Weights of a small GPT-style language model, trained from scratch on English Wikipedia.
Architecture: RMSNorm before each block, rotary positions, untied embeddings.
Training: a variant of Adam for these matrices, 132M tokens, 4032 steps.
Each number is 500 + 25 x the weight over its row's rms, rounded and kept within 0 to 999. Layers, rows and columns count from 0. Numbers have three digits each. The size before them is the row's rms in percent of the matrix's.

# gate: layer 5 MLP gate, 1152x192, rms 0.0802, rows 230-296, columns 128-191
# up: layer 5 MLP up, 1152x192, rms 0.0768, rows 230-296, columns 128-191
# down: layer 5 MLP down (transposed), 1152x192, rms 0.0747, rows 230-295, columns 128-191
gate230 090:472515490490469482512491515542513541491497507515519494552547472513498479541454501501489479526479504516524474495479512566448504551498508494471517527488511486534521495502513473448509469493501476
up230 095:528529491491479513499495493496520465500529503485494566484503457501485505482534525520420498514509427507513521491475522513498525458520524499494514462490550520501528529511483517505549523462518502
down230 096:521481488478493528524522500502505468522501545454523530530511453504514513491541550516481481481509496497477507517548551488486469485482537509521490527514520472491507499490516448516531496471504509
gate231 094:506519492510538526493486498484503520508520530479480487508515508514527473509479551535527488516477528502515490482534508517486442518465497535453487489507500488489495510531509501457537456496483462
up231 090:503493498509482477497532471497522475518471451505503485521458494513533480485580445495473527469514510521507490513466540450475519476521513505478487526532541479537499502530473487486513553487549511
down231 086:529514471533526459472512443514492487524527507518510490492529489505505506503544489513516498520509557561526436531512505463503491467443510521510502506506506413523533506518520543489510497483487493
gate232 110:466552481515516517514498482531500482502479482517498553502496502475477504484497508480474440526494539532491487480492532494451465471501513519491463499500485507518483471489476493505493507450539546
up232 105:519472469511508486482496496466532498495496499556495473444500492517531456506513521505504534504507505512514512453475430495496504488476474477478519529487493479518471508497545509458515495519511489
down232 107:487529515452503462444528508491472555521491527481520503515506472492517556510525472537464496443514500510480505534491536503489487472464486531487502516524490493491532552532505490455503523468467536
gate233 100:554568481501487510526484484464491520502481471506487499503532502497570487543506516500498466507477486508499490476506490516532483472480524483461509550520494488523507494503468494526472504452510514
up233 098:476476457500439504476509499440514526502493486492531499464497522502512490498488470512499521525495522506528494530487515528455505522505479537508493515482494478518490547470518522459519491509504466
down233 102:505489532534520483503542505517498526476528494495465529524478451459463499515470449504504483508516488496475499511496492511476475528480546536443503482529493477491501597515491513462503485481541527
gate234 091:471505509486517456462544479523483489500492513559467481476488536491489464469519473512492500495492512533470504465492528460528518467511473507461509540541491503469503510522460505519537475502504529
up234 093:549480541503455549460501480497536459508532481493524465467465534499430488476491481506509444489494524490498472492508501507485525447523477517537491474540487514496512558552489489486551461461501532
down234 094:530510506507483497470453521511532484494544480480498499509498501516466525497451529507547490521532507481501478541479497488553493443520476498533560535478466527507535507536521505529482534465496508
gate235 102:442502488500514466462500492466496465488505504542503491514508520494507514441498495493508505496540528526460520471526432486481531519546483488479480564514501477500458514518481532502463501545488475
up235 101:536420501493479530508531544510439486511540561489505523469521536504521487488460500493487509484534551528481523488512517522485464523519499483503465476470555497513480478491486527502473528467524516
down235 105:522445474504488501534477491497493456503520506483495512501514514504549507566531477481461515470456497495538527494517437488510468500516497484513499517455474520493527541475522477517539466466524545
gate236 119:512460486509484432483500493502482517489504501523508515539471518494474509506533491486485494493498531494548512450546511498513501486496517493519503472509507543483509547439479515511481487448485504
up236 112:510524468532512513489498482484456446481504514533485470476542463513497497449541540500491478546451510501505501508490484506502527522458508541496486531492471535535498509526464516494483517509535536
down236 116:474515539505486509512504497502496525550498490493463523497470485534494533522474483492479505454502476480507485497495503496527501486453506432521464461483515431514477495500512507491497480506504529
gate237 111:519532454505524505540514452461486494560482536540477536463490458517499472507528524506499494505510517486485467493472521495482478552505527530507467526526497510500490499511511473475496541470496486
up237 111:507475528481535473516474499522481488510536501492507520453477456505488462495496489448496514543491454471508493528506501555505510505500530467500488525475520523496520494490511432496491501498473517
down237 113:510494496482480515503460515511466525567500519471499481501516502496510467533538483500509480494483522499535528498508513478471524467489489509514494486478475479500488475498500495491489496497523486
gate238 112:511488509521508505510493484503475507527469530497497541532463452534510495525537498531481503499471517539513529514508469475544531466503524470516475501476436504512466465463481473537493494506485478
up238 111:519503458496468520468497515501532510503467517476476477514514533501524491501538488477526519512513494501494509494496506485501517471511503453523498498481525486496448507502516484523511491518485512
down238 111:430482496513489502505514491499477509492443458547509496471533501539535469487541486468489498505461504462461479496538512479493518524545514528478512523537534505472524553484490489527511491506533506
gate239 089:490504500507458501489516508511505474528507503518521499513479528521502499531488531507517473533513555494506496478475513472461448494557485461451495548509494486523510511512527492499511490513529487
up239 096:524539494500477519534490517483511508491535476512523483447547532479467516488521493459499466512513490482468513500500489468498509488532515523499512452505511497494491504523518546500459522483508486
down239 091:488528490535516472505498519523493490484503474524490512479525501530469495491522481536534516476534487489491493516484452513504483523500519540488522515507514434503484516500479492529475482498486464
gate240 110:511503537530450492479537488528464491544489540493530523528492500509492519462493542535490498565528498496512536464498551536482459515504521522472488506477507498481502506519471518528486474511461501
up240 105:518501490466457499489513542515463463482493475489509526516536459491486510544475492495544467520517539493492568503494543475444491479506535522479500481511502519446493539511473479487494466503500499
down240 109:481469508483503531506496486540488535446529437498466530507539474518473495498522467498483486479479526493462525502483532500563501507457531479487500461511531532526491478525484499510508551536546528
gate241 100:490493506503460508516498505517559556504515476501495458512479483507492443512500508484494474541463500510479472497499490498491530497493513477470550478507516472522517488531535514510544482519480455
up241 101:485516495499545506481510483512493487513502509480487497498521523485503528496540475456536543504513531496499518513534509467468477442493466528493518531481490501477456490546452518555439508481526489
down241 100:500536489551483508504514439550483502460487466464511502518513482544518524502512456513504541490477499501477443545491519491455505471469443539490488476530494509516497501512514519493505511457516487
gate242 106:489505524526528456512532528492484496464504481492490521497465460515472515426497512464502510475507487466542521480522488493510527535492516538489508502536490514527503471483490505490480505443477507
up242 107:432467486483498508519520498495515527505475491515501500514479464488517509491492530510440520454499503529544490512517540479481482496517510479527481506464519490476493495478506470468489513575523466
down242 106:532495499490492491485460504521467547499508507449595523529513528523529508513501485535507477482458489485515494470491522523514523522490505499437468525492492521513506479495495493483499499459499493
gate243 106:497533533486500482484508489500501536486486512528504537503498472504557453492530530497507479518524527510481471496529524482470500494509482518494481518493486508503511519530499520452483501518492504
up243 101:535511469504507521521546449504531498519529493483508499512505510526521521516502468535518508489481515503507532541505461473521499496505490558517471497498530483495507515472523514514533509494514506
down243 104:528483544509510544495545522502525496487491512501476519520511470530462509530482491487445492504499495504495482517499505522454482489494532510480558561520528498504537511480491458480521515487471537
gate244 100:506479527469506508474537502513511507538517482489542464516503528434465513501491524519481484478516559505562452480525499513480469511500524540494512479498502505513482485579473510475515488513507494
up244 102:510500489536504493527501476493510498464496516528485508509507457485480478535518504524459468505489493555468484500476522484481506501499456515511485473482507481505494519503516534523541460484522503
down244 100:484500509505482533484485498482499511495492508493504502501464546502530478489515474492506525519549546543521508498546539505512486515453476531497531477491481470497469512488524549495491486502500472
gate245 110:507552489505545456479517534470455511499485456496511555495474495515510502504538485522492520444515505509500510451472504492501540476494565509453510505522472512478506497501495486503522454492563485
up245 106:475465470499523469514505505500498476490468517529483519520515485461463492495489484522510476527536489498485519492524510434440476543476458491500484512482465490514508498521505524480488475487536519
down245 105:489476504528522532473485518542523553465524491512442529456471513488494476461459495450519486493515492543503472538528480558466496501530513497473500493543524420503537504519501522485489498459473498
gate246 094:482491475505497508486479476584480509533559499478474482522511458463491513547461560517486512480503527509460493485486467493499515503521491552516523534472525487487519494544461485480502527523504504
up246 090:499494575498549495453518530500518478468552516493533493543518536538515529528486495514483492505550463495466478508485527479521500490533449495480522507534509495522492482526506486469456518482522527
down246 095:477492525495524500493518493486504483475533490538495556482516499483456515461472458504474507545491482462459487494534493519506478469469495487495511490559496455501490526501500485496473477505512507
gate247 102:511523543475449558454490581503539513501510509454505513472504474499489468488501521498490478488491489505453478545514517489533461482543515482498514496506420449529477488529524499496490498479533502
up247 107:506509514521500441468509517476481515523505515508519510505502502501509503464500504524520533513508503510513416459541554517474478455478534516480537543475493516475488495475498498473480472516470448
down247 105:485513538476495495506498522513526488517477475509486556509538519506476535518492485471522474516515499474509474517485470480518503467508496464533506423503503409519513481488504483517459509503491479
gate248 128:517494471492501510511509526530509526473489458494530511486496468485508494512510487477537487520452477507540512463496498552534481471495528507488535556537484476514526498498513478460529465520494489
up248 117:482506500513515461464486520469473503508501496476520507529509460500516507474537507498461475496514509517531551509520539509515484496546541536458542463498509494495499476517501470509514523517479426
down248 115:498458485488521468523495494500494478507500508524481497561505430534524483518525483469518479480508483510491471469478511559500465542496523537477501489491488511507480507465521510475447551489470484
gate249 105:515526495487546514519468522486530525525504441524544511494522529506514489528510499502519486512442508515506494505496507572548485446491539492480513500512504508499528495501490520475536512498516490
up249 100:528486495557521521465518467499513514510526519494444499480517504499501494476521494486468481516535523490532475510516490507546424540543441535577493492486480491481496522453518476484481508501491547
down249 098:498502502472458503459510456480502562493505532494475485508476480457482507479493508442493504492500458528512513490502514509516489482495443541523503490533499464486464559516508498456507537538504521
gate250 107:484525507501464474448507535498514456540479487502520515503473548545537521494478479481465472485519471486514519463516486559510516478476505481495494541489492503494526506481513492451501499491471521
up250 109:516500502510514507511529504498472509515482576487454514478446519473518501523447507457500525526530451507508505480532496496513481495479483515457492502483513483503453529512478443585513479511506537
down250 109:532501494533466465493488532460482501505514530522515493510500523519484512529560535545543482550474506504509489518524509492470513510533510518504433490488464532490486504521510538552468492523547485
gate251 111:469471455493486515523498464520487517516474499501458499495543481460492497491496498545493516476533545490489521538482521493526507510467469487553512534492510507463541541471511520488505463472473528
up251 112:464514490485510482487531543518500478496490517556493469523531485490504514518570513517490503494509489503539518473501501479506494504494522579506560524505510502476490453493501524445448498490493491
down251 111:457452525502483519479480488495521511476507527503501455491485500495470509452506493515478530460494473464504482517470506492502528487501473485465510510481465430500495516472509500484567436496536539
gate252 099:487447507554540519508531466463511465479476545485491518490478491533485480471518500488537520446457514456494481456526464509483510484496508500524469505533513493469514500528498518500502542541503538
up252 099:504501496464524490544506496492497507506474493450522492526486515458511493504493481489522472521488516535500486503498511579504459491481489514475523477474506502467503518472524517532517515476503486
down252 101:449500534529505504494489470510512489450503490525485503522500523560457497533519504485496479479504515454468454517526436502492475518492504538511515525488498451505489507479499471547533526510503499
gate253 101:478519429509486450471483486461476508512538510460473528477476501562529483445537489517516490486464528523506558523492510510512472455511480522515515577528506503495501504498502447493474477478521510
up253 100:480484462513509473529465492491437521502496534543484505550529487475507499475513491512510528544506534522495513465505498480466483535503485561515452526484441509438486551480474489530532487485500555
down253 105:493477480462506552476508475449529547490503516468529499475481535478484496448520511486474505490503512531508509478493495505505498533509512505540496527447534515471513484507528509552475512498514503
gate254 097:447483471460514523472512508510550473510507510503470496455491522515531479490534518535463498495514490496513505475506500491550448494520456454538433504522496476509482470488513496490466441460531475
up254 096:516528450512475490501473472477511496528516488511511532530525480534504492506501501503476546504497548520487512543487501515424485488525536518434538484473537512457510492543483500540508497550495558
down254 095:497484496477430510465529461491515496485540556476473484503467516511513506497529499519515484549472482522441489470531551499515462485495488506418470548524503466496544498510490491531519498507485486
gate255 110:530458492465491500547537492501526512503504460502543489500521497513543506515459506520519500503506510489523490491492492500517498485484498485491489557497520468505515546500524477461504519490483469
up255 106:503501441513476526513452528470492493536484517529473502477543533512461450496520490482506453524493484486540508480482475477481489517467532517498492487483484499472550516512511536523478506471532497
down255 108:470550471485496497509478523483497470498490482549444509510466506493504450503494465518481502529457500479483484512490492501473491500482514484529495518475487487510506502498526516489489425493498509
gate256 088:541467533522520476514503489509490487499515519489466509517498499482474523461512443490506485497512463486497533482485501515553511509540488489466567490524477514496472516488428507458508530482513501
up256 087:490520507494504519477527482506501496516490493490505486475530497502496527487496532497527474516503545451517457523502491472485480500537479506486463521497488483545547474494526517515526471515479469
down256 087:470465491514506511548505490540506518512479520499484526460530521553524461550534486496495482440518502501518500499492490543512465495514508522460468505528514485516482477557501516464503451466510476
gate257 104:501475510516486510544482514553495556520496485518500507521495496465496516486496479531457543542511514514539424501527479501503489504451493544499525511516492503488523452492541453500487446508501498
up257 110:523480518508518525538498496515502522495516523468497519522484460491494525510466549493560519489559534471497497520490478466508507494511481520525490492500520479516501525499506446486488489432503520
down257 111:510485459541485515467481467525478518532529474477501524511511479507445528487530470509504546519494476523492517477506478515514501484469499508455501501502520482539476533509470499505473489469537479
gate258 095:485477494500508451442525479530465545529525529504527445480483518460535495513529506520455506472516480517530482476497476453501492500518477487511535519519485482507486510493515462499502474516528517
up258 091:459514500474482475491516532549476475520459508554481469482514524511502468505544479497498500521496507472514496536458466481484464515462480474476498463481469537547501457507513490465464490537526514
down258 091:492501543443527513539524513522532460521449503508459485531514502481519511484506521513482529464535512460491522511536482480505490504454542509544472451511513540521528498489473500462485507519513536
gate259 108:489526508511474498477492522497548507500515502493531536516497545498483510469508467498496504469501482492480449496464541520444528488509488467486481499497502476526477522553511503491533492507578535
up259 113:515499485521516481546506514496502438540523481511510492474473461521508497508492532472490482508539533466559498507469482476499464537502524481538519508518508494501514500497543458486529515481508490
down259 108:450512511492445514473526489486526521455512476525468505495479511464463525518523507526472494449502498471501504515514528505508532517501461490512474504492529441527519514483499529491507466468502506
gate260 087:489490504531484478504514499540484461523557530486493472472479489505485525481484518480499464503506500481543507503495520510490524514509498532460528563473538501525502484506523486522483512502525491
up260 089:499468548515510495488544507477475516500521514496486478473499507480498456503539514479478454517491504502558497503505498486508496469498499549486513535519498523475541527500499498533509531504513507
down260 092:475470479472542477528516537537503478526485479460533541493492499490518461490499480503523468488485501490477500475464501484501452493541497440516515524474537477467521501489498500508496506489496484
gate261 083:513545535542494492525528504512455502511468491463501548511499491477515518476492513461483495509550515478518491475504476507561516494497495576481495535482520482449523519486494520513499499511486530
up261 089:483516478521422484491519492533504441556508449523495500485462472457497549458498493519503504527460502527494469488507483524511467510486508505489501507509466516471472490469497464493486534503510447
down261 089:489490492493530501512480501493525511495479551506469481517517478514559522485481537494474522515439491430505458480496518480501520494500486494521523508502486468466512481522502527495505514518534497
gate262 097:512503494561504488499513514499484580446469502485485495518510576467511473487509541519491528509475501521562505484547498497504490505502530520472534478447577509484556509498503491510493472518490488
up262 101:479468503512505497473520464511499494500448498501470516482512507517498497499515493459526508490557523503484565505467516495487506474515460484487470492474508492471516526494496472564502491473506510
down262 101:483482465521488516452489471511458514534485477486479542475568571519493507514459481483482543529516524497499477502483516485478492524519522490506548496496520494512512549517463509531503420514484522
gate263 107:530520508473563447470516510481444525489509547475559462514493483471540491493453468497521520504524473531499493467454515493512502498499474501508499483533484493504541527524464469536519533525510546
up263 102:477511518513504536527473501511509505492524525501489509512492494532494531516514547515516470524483536511449474488496491541478496526463504458479478469485513515564432444510527475489446503508483512
down263 108:472499497488519549529465510522543474526512513505506498497468481478513534505454538514504507508467507460517547520486512503530561510508519503498488480464499485540479500474482529505509509535529510
gate264 110:518482484483521524498529493523562527524499519507489505517510512502515462537491531517453476508489512501487517444483534549532492456454483480490517488474516511538516477524496507490482498544493438
up264 110:533478488500490515485491487527433501478508462529498536497423494513541470476490504524460491487516478527486511499491527507488504498537525480510521486504442528503516491497485449517484456485523512
down264 106:516568509454533476556496501500514490529518482511525522504543489476478449526498480523457512533524524478532532526494520528499516487505465525528510497484464496504440531475457540521472464500542499
gate265 097:508499515477517479521528507476462492509490508460503546508468544476515513489525483500515560474492511470490493488481516460499439523494523513482521500496469481501521481538432505465457519497483500
up265 092:481516482485526471500511479489558514515480525490496515515482508501520459497490444530468493488498496523493449504528482496516519464507507470477485467504496516520482521501482481486470509499506480
down265 096:498486491542494458467490560442473522507495468489530512496529499465500503502491482490451489490472510513489479550454467519499490537466514497482474487507491481501488495463504516523445473517494524
gate266 095:511467455526489464509483519498549525524504481481511519523512504495519516505539497519527511515484511537554534512498526504520488503484544475449502505499489505480515514481519523491499458478485539
up266 092:529476484473491544491498481491497484499489515535492478504462475515479493480495539511510465494510493464456495514491486476485467515496484453535536486487507470524504489532529461519529557449552486
down266 088:493503519530485491500503471496503507540494480452527517513536481497536496516560535542548463544498512514503463497506508519495480533484509483497513502523501454488477468491519451513520448490491498
gate267 109:536529499558477467506499506494513493476504492497498479497532542483482531534514518512520468497479491464492499461520519543503510507467487493486492472487510519482467498501517492501503457481507463
up267 100:458499494523506495476479491445411507504479501482511502477491474506503546504541539491480505502477503511469514494510560479499487506519482501501452534514509504426491496473508489568502467555511512
down267 106:516503504486512479522485533525471511535518459510514541537560472509512506507481497475490508536507525484529482492523516518523514534468462520472514464466521496509464544468489522524522471494528490
gate268 099:485535485528456491528490519511523535518553469445505494500462502496538446500462502500495498521482476474480500489489497524596517504476506476469522525528494492477537499501494512528428508513513538
up268 100:509459460531504518516482451510492550530509508514484458489500533469538463501490466452492514534481527479498514548518498500497512525482530514496525490504518543529494515522460484497522511498522431
down268 102:474503493483540487516540507534548490487490480504451522524522513496518471494451517512528499476489489482478488523475455504478481504569532487485487483515526456455495500540486443507490523511474504
gate269 098:507513514499498473480466539515501488464469531501489518530505451474532518520461468552461487522432484490485488511529494493507527512507481550496529498509483471535481503510489493497541493431510458
up269 100:470459519486492544471492454493507532533505483445501503496476538514462485479524492504554522500510475527478536480470513491531489516487485458504483498516472462481485521552481428481531490518491561
down269 101:496512551466491474461508495534512508468489522464510490514504512497479483475537467523498530495494482527500542490538475494554522499497516490499509526506479542493466482492470533484521511464472493
gate270 114:461518508477496493472491541493490499468496523520478521456523523504522507515520456513498524511492495505527522451496524514489534460484477474471516518481464486507485533507513501522487507500490503
up270 112:563462482457479517536499504513497531494500480484522536489482474484556502529487521523497521521481523520497560525511471508493541475492520491481496528481498501551529500453480477462525560518486493
down270 111:498495516521501497499494524453484517502488447508543507469527537507467492525506457478487504515505525492513501507500503518491545513508484471459483467522486425533504539511514509521492479487549510
gate271 088:509504486499493536507522491466489539512475506499480512528484485488524526497524511494490494474486481515486537551525468514515461476476506502480506489528487507497461592524529503393548469467494517
up271 092:522523525485513518447495517457469521514464515509571496507529503528484536473491458500492490539500463478510526477496491501473465512477531497510495531433514506512518538526449497510515500514531516
down271 091:491507520486454467521507466491501516497492459508469493493509509496496510466534476475517433524496543519508484451521513496538548487521471532484487448477502505501499451530523527536504522480491523
gate272 102:445461508502547514504492484485491518461530531483524481473512472499513536513500501496505500568503481562552498527498482499467507509521539528517499536516529501508527516517509510484503506467487498
up272 103:518490521498491516478522546472505501471535560535474515491529487537539482512475505503494521473526498507490512508517510541521510476485538512463542470511500507499524510538509518492483502507482506
down272 102:524467476519532486512519500533455497476506518501489485502507488500491519536418506520496477513511477540516459491526477481477504513532500500451492486509534515527487505496532534506479530492485531
gate273 111:470497497538507474506524452491463511487519511494523478478468543503490485503471485495510487483456504521520480480496491515509497494509492548479496504482507519441560560536486476524496524523480529
up273 108:463521546547503513530486500522448512487509516489528544483465465526540515462552493495519496493444461511474537470535544504510499477514524479528511511518501497518487467538511492478515505515504496
down273 105:497457583520527485520550480479508473470522510544493478509460516508482511512467516470530509494482490512555519530541473539513508515516509497461512511468491605483508491518506499535521482509496505
gate274 095:493502527510513471495496484536499523497518524488518484507496502480544459478511475520493500484476494478510458499538540490488450452506479573526490495504510518487505530555485509535478524516539494
up274 095:507506492534494498500466534540495489529565460499465497495506511466490503527487519515483480509561542508549519490512515496536529510552534525498541502480465511517545509517511486561507512478493474
down274 100:474490456458481490484544514524538495459467510475489521560499523483515457482494490524537485502489480519455497496500544493402477485505438454512555520495518455496532511496488479480519486463490526
gate275 102:535520537504503507480461553492438516506480492530480505507499522508493511460470511534518518472480479520510481498485518537550504499467469519480531510493482517473540470473515497488462531470483502
up275 105:522485514497522526479514482489468514496553482516478486505483519552499460466530503501504497510488502520476459507510487546562482472500514487477515498508482477523477489531518492483522552483486515
down275 106:464510507497491499489463482520487510490481504525542459521475519470451505501550480484529532521471504484506519483477494485477522477494476515514493484499442481491455503503488504559495476491515511
gate276 092:509424516489511461524508498485511478527484516488531507477504507480511481487529535557525494518486502496467542444534559508546488500492507514490456506492500455475506478501493525519512453515492492
up276 085:533535495527496502450492471502480505489529487497467507568447498491484498508493470477467495470521506470528456514521463491416528493505478481494552513511500471510492521507501473511482501471495540
down276 084:501462519481496521476511502497447501493516491480451522544484516446496469481502488505495488505503516499483470493524550529464510519501519525498519513503530408495555522482535487498561487455452477
gate277 090:540499527538493459524513491498495527530510459486496477531516530497522514498505517519491518499451458476512455544466547495477532479497516511526485497517550488513511489522519477473513475469464546
up277 092:529467498442544531473504505516509481499498524503496489512517486448470539527494454500488527506511516524522487530518493497433511474443467507493500496463511498451496548466493495477496517443465516
down277 093:517520478491514531534539475540467486505511472500457531493506493515511493485471452511489482494497493507497526490467435492509487492497507480453531506507453543514491522468505505459474452521517502
gate278 093:470525511517513506448498505538493504524474512519483494470488505506501514490493469499446514494477521502500485511531522528496432513478485464447512500569465480452488521538541481518542489517528539
up278 097:476502485471484464487493501522520457490475497487501578522517521468531441479519500545514514502521473495492469488497525504566525514501516488490568517538531483524504433498470498516515504509511503
down278 093:512508443506502490465483503475475506503447497476532521493532491517527517507503459529495564509502469563474496487527512460524468521518507484506547510508518447543497480510508470508492490544458511
gate279 109:483526541522460500509521539514533484445541487512474495510494460487473510463516496481481496516476507494442472469487505528532473531455488464474516495476505498493494438489520509502465515502506453
up279 109:511444492505515511540479485475487491548495511463535507546489510481505524491519480506501545487512488469495492491472552446516534544532502482514498491519459514531473457489511471486497469493524515
down279 106:496532497461502503485509536511502510515490483483475461507524516554523503513496494479500518520445487476529548522492533523530490488502491535487524518486500511509511500483517519483494440513521510
gate280 100:500526484504489503519519480535528488486498501483545508502485489530469497490500489476483484507466454517496432504497520517567493493472505483514533482556501509453497525541463491546523484503506520
up280 103:540470524507515512487498490479495482499462471500569500550492534471514477530492480478507530516505490450527533524461488500535513504502536548524546471521482506482508589532523490532510508505505512
down280 102:485518533492512509514466483452509522529496480545512490491462523482513502501521494475544490476474521553494484475503473541553527464540489508503528496504507473515494469495563498511522494501500499
gate281 105:527497459484489481512516492463541513529482472470563464481540533457480531466507518540458516488509461508522527497502537511512514520496486487499481481479530479507502511471516520517538510509484483
up281 105:528478456534513432496500527513478538528488508515528502505492457468530477455497516509495490479483496495531497486522475485503511491519516482474505502549501506490478490500555508498493492540488469
down281 107:480482538489524527509515536486522474482520506514494491483504517508467504522467489565493520447471493530506470495473488470482518506489528472475533484515540479514498541479505508529497481510504495
gate282 114:457521477523497481511558537569511500488493518507496520486487511516489509510479488502497501536464496546505506510525481521501480465495514473475549524462492474489526517510538529497518486528492487
up282 107:561503529497465500473492496468487506524486448468540471506492496526531471528534508496517474469514528482493500466429487525524511553522488471535483458538505482469464471520506542514472521490508537
down282 103:533520480508503514494471555519499479507479470472470538511536527513488455495472497500496510527476492517480519493475468552493521520516499534526533537495476453488483478510496488526518450482505538
gate283 098:467501455529498480503503466497502511573491488514533472469457557523524486509513518490439479542507510499520496498458521463496472538511488506468524464515516507489495472474486512487498520520482485
up283 095:502495489493506501492526507477514524515523467539451546500496552517550554505551504508484521511522479503484497463527534509551498524535516481491507543538535508511466496505501531531493505505469528
down283 097:450464503495498485460471533496534520498513493544510494483469523504487462506510484481539502516488479475510475457561508486498525507489496538495510517469522512518542519521485514516501509464498470
gate284 107:500477504510502472488496506436507493545504562485487452528536485529459509511485491528499481558495496479491497532483471504497537516441500501504507487492508466492490528482500533508513503540509468
up284 099:487542459499507502490485558537507471492494472522519516524500493510483483539508480514498498524467488512506516497480514552498484486469523483497537474530475565512503461521473489453453493468514485
down284 104:523465476510490516509509496513525520495501526491454483499477497489487533470479488502541476496477460495513509484543466495516497519537509495462532487474523466523495494538507509574484507532493453
gate285 096:511555473542538484553513491528481487537511509537486531505490492494539477469497546540513498525426473494505504476498549500518481536508489510484525509519492518487448508468486484462534467467482465
up285 084:492467522494454534477522474488523503495453499465533480511530526531486538508498488502510488495546535498578539537497477502486507472495512492545489538548492437476532467570519531519513540537488500
down285 087:459531460528495529471521477513523492497479482477524516495509529518506474528483489528483488550489480500512478532528504496509522506508542527511519510528463438512516528530515492513529509501512517
gate286 105:479518507513523506516511467510476534484521512512498481497472493545533517507556514477529499560488465528506424498504550503422498525504478481496521513538486495535449501501459435510504505526510516
up286 104:525524476493580498481492464521475508471514521545479493515523479508521465537527490505530515486516529497519476469509501496494516545494497526555497518480525511498465469491471498505473518526522531
down286 104:529538476489514506516485525519500501520476518421505502517504484467523455535493515490511566515527518505485525512523521518505521483482491551540515494484473491496482479487506521468480527514527454
gate287 106:490492523524453508507493480479469487512537513461496493505494528487468541538496505498483505510541521480480512457510557490510504513522526530485501518484517532460512543492478506538509450504496457
up287 107:462504470526508515481528499453499432440489485540470468529485474488529445512498468495470481504507550511525541501519476560505469475488488542463464483463500511504510540501496580483509477526496480
down287 107:484518500483501477512508515524525487531537483468517503524507501497469508492565512469503495507470502488530515534515519509477485512486484489502511551478508466515499486494472510538505445486518520
gate288 105:513500497525540501486471519518456496512492521499511536472471467491551459507466561495486495526536485511466491532481478515519523514516517542493499507480494513509513494496500497486485554456442485
up288 103:507498471519467528519508515479481476530516507482522519494510520482508452500494521501492509509517494525481518468523492510507499466485494503466518483489505505468521439482499477523509495483419479
down288 105:476515534467495497536497489465491484508463500527489496451527487494520492479469485476462529541525518514502532508485518498488492524535467534458501484490461532563494511534497510453483551510512487
gate289 108:515481461549490485538489515515512520501478478534488493511512483487537461511479498530481529498473476474494512446464507532503486511515531486523527532500477503525500500504526494514484461473505514
up289 108:516521500535522495465449527463471507487486524483523491445499522518541468482531497525470486538523513461442484551545529494476521529479521505475480478492503524487492496508438472552513490504506471
down289 108:479528519503522469517515489515521487504495583527453524531499517510494512465502475479499502527480460503494500499510497529457515521511512528477514524474537518527527521485515470490448511514513495
gate290 101:508437486477505499529542477468536474500497479495501509462551496495544537539537530473502488531507470526485477488503511510512494507511480473502520470484488505521482484492488467459529528520502528
up290 097:540480488471531482533499458484467509475470510491516516481498511503510523536497480495490483506519547518507483474518500501472504549489513519465511464516536499484483527483529493482497498574493450
down290 100:494529528486485505510461522491547504501467486539538519493520507522479476486520501545537516545526498552489485450527532499494542501490507508470550534500510536532514493495455480502531514501502475
gate291 108:578472492515485513505511511483487541500534510474496539515451544470496497506483504541453501457482526491482491526498487504516523492491517492501507484500526516488513460519432513551509497497499483
up291 104:514467487500467498471500504509514498482487537498504533493543481504523512465484522490521521480500505466538488533448482507506510493513509470550444513459515505475496490478538507551527509473472486
down291 103:489532490478442472518509445531485493473508505492536540502435501505515501514497553561491532526498477491529467502561527508529498472486493498463513509503495567486506475505490479466518518527497506
gate292 098:466505527496497487476488535471451511480521502469547485502481447460466537516489529525498501470473482524501548484511480507503475561488516533574507522449459508448522511543484519495499509475524526
up292 100:494516468530518486466515484522520447490462510443496467499507460505520512517485529492545496484524498493509516521474568548493485492515467473527511462520496475458514500516489510538520529497508531
down292 101:481475496511495554485454539473482522491476483513544497493485479490480522481479508513522519534485474512507526494501487422465503515480516515543494488513458530470526515508487539492506502468506499
gate293 098:499484463504467498547498488493518515496482505487514493486447483518470531495443524506499517466507491458464505469490522511508545564559478487509481483501490483548486484505515500554512509482470472
up293 100:534505486515482529501477458446496499493484502462533543500512522507506552498504512498518499464490430493516460499499495491515486476505517546546542471515488479489489475500489541479506511490480542
down293 100:457463494552493500487484493496504461477495500552493506513503557412510468513504549498503528533495457497499490468469489530487512534527514469531486501522458436491549513550519530497511438462482500
gate294 112:472484468482519449509501526476502474502494533492478500535460546500500552492483534500504508453495496491510491553518537439534440553513497453519477468475533492493474491494515483510491497476497544
up294 108:505508510500486494501533488474507528525512526510481486466508519503489503450474476481502472558511510524474483472475494502485523497458515567531508529478490516495509562504532542484501493481561481
down294 107:506507511523479509478494491507460481493518508490504548457503515508493538578547469450451487516520503483483545490490490527473497505502456470541504492545507482515468538534464461515506491513514534
gate295 083:504515413537478468529460482487509482475477479475499498489484549483538475548487477509500488430481508494518463495452541523538480540481501515506485453534510488473493489505508487547491499524489537
up295 090:501494509507455523419502521457458512537519511522552476513505477505541527507457429501514456478483555493517530509482494504506420505488543505472490514520528521490495471492540520488474540457520524
down295 090:511485539518497492498498506524474495533520491489512519457499512529490507533500518512504482481511503511465537524518477476449547493468507479512509520504502491515474486492504523486472501483516495
gate296 098:535472498483482509534555472540504478495503492493485527504509477486521539518482534503498499481521489491482533514491541441482460512495471489541481481500508516530497487471510515476503441524502483
up296 098:497496450471458483503495558480489449498577440459544459490516513484483513497530492537504489490547565474535527469492543509526488472529488501511475512474543493467515483478507503518499476469522492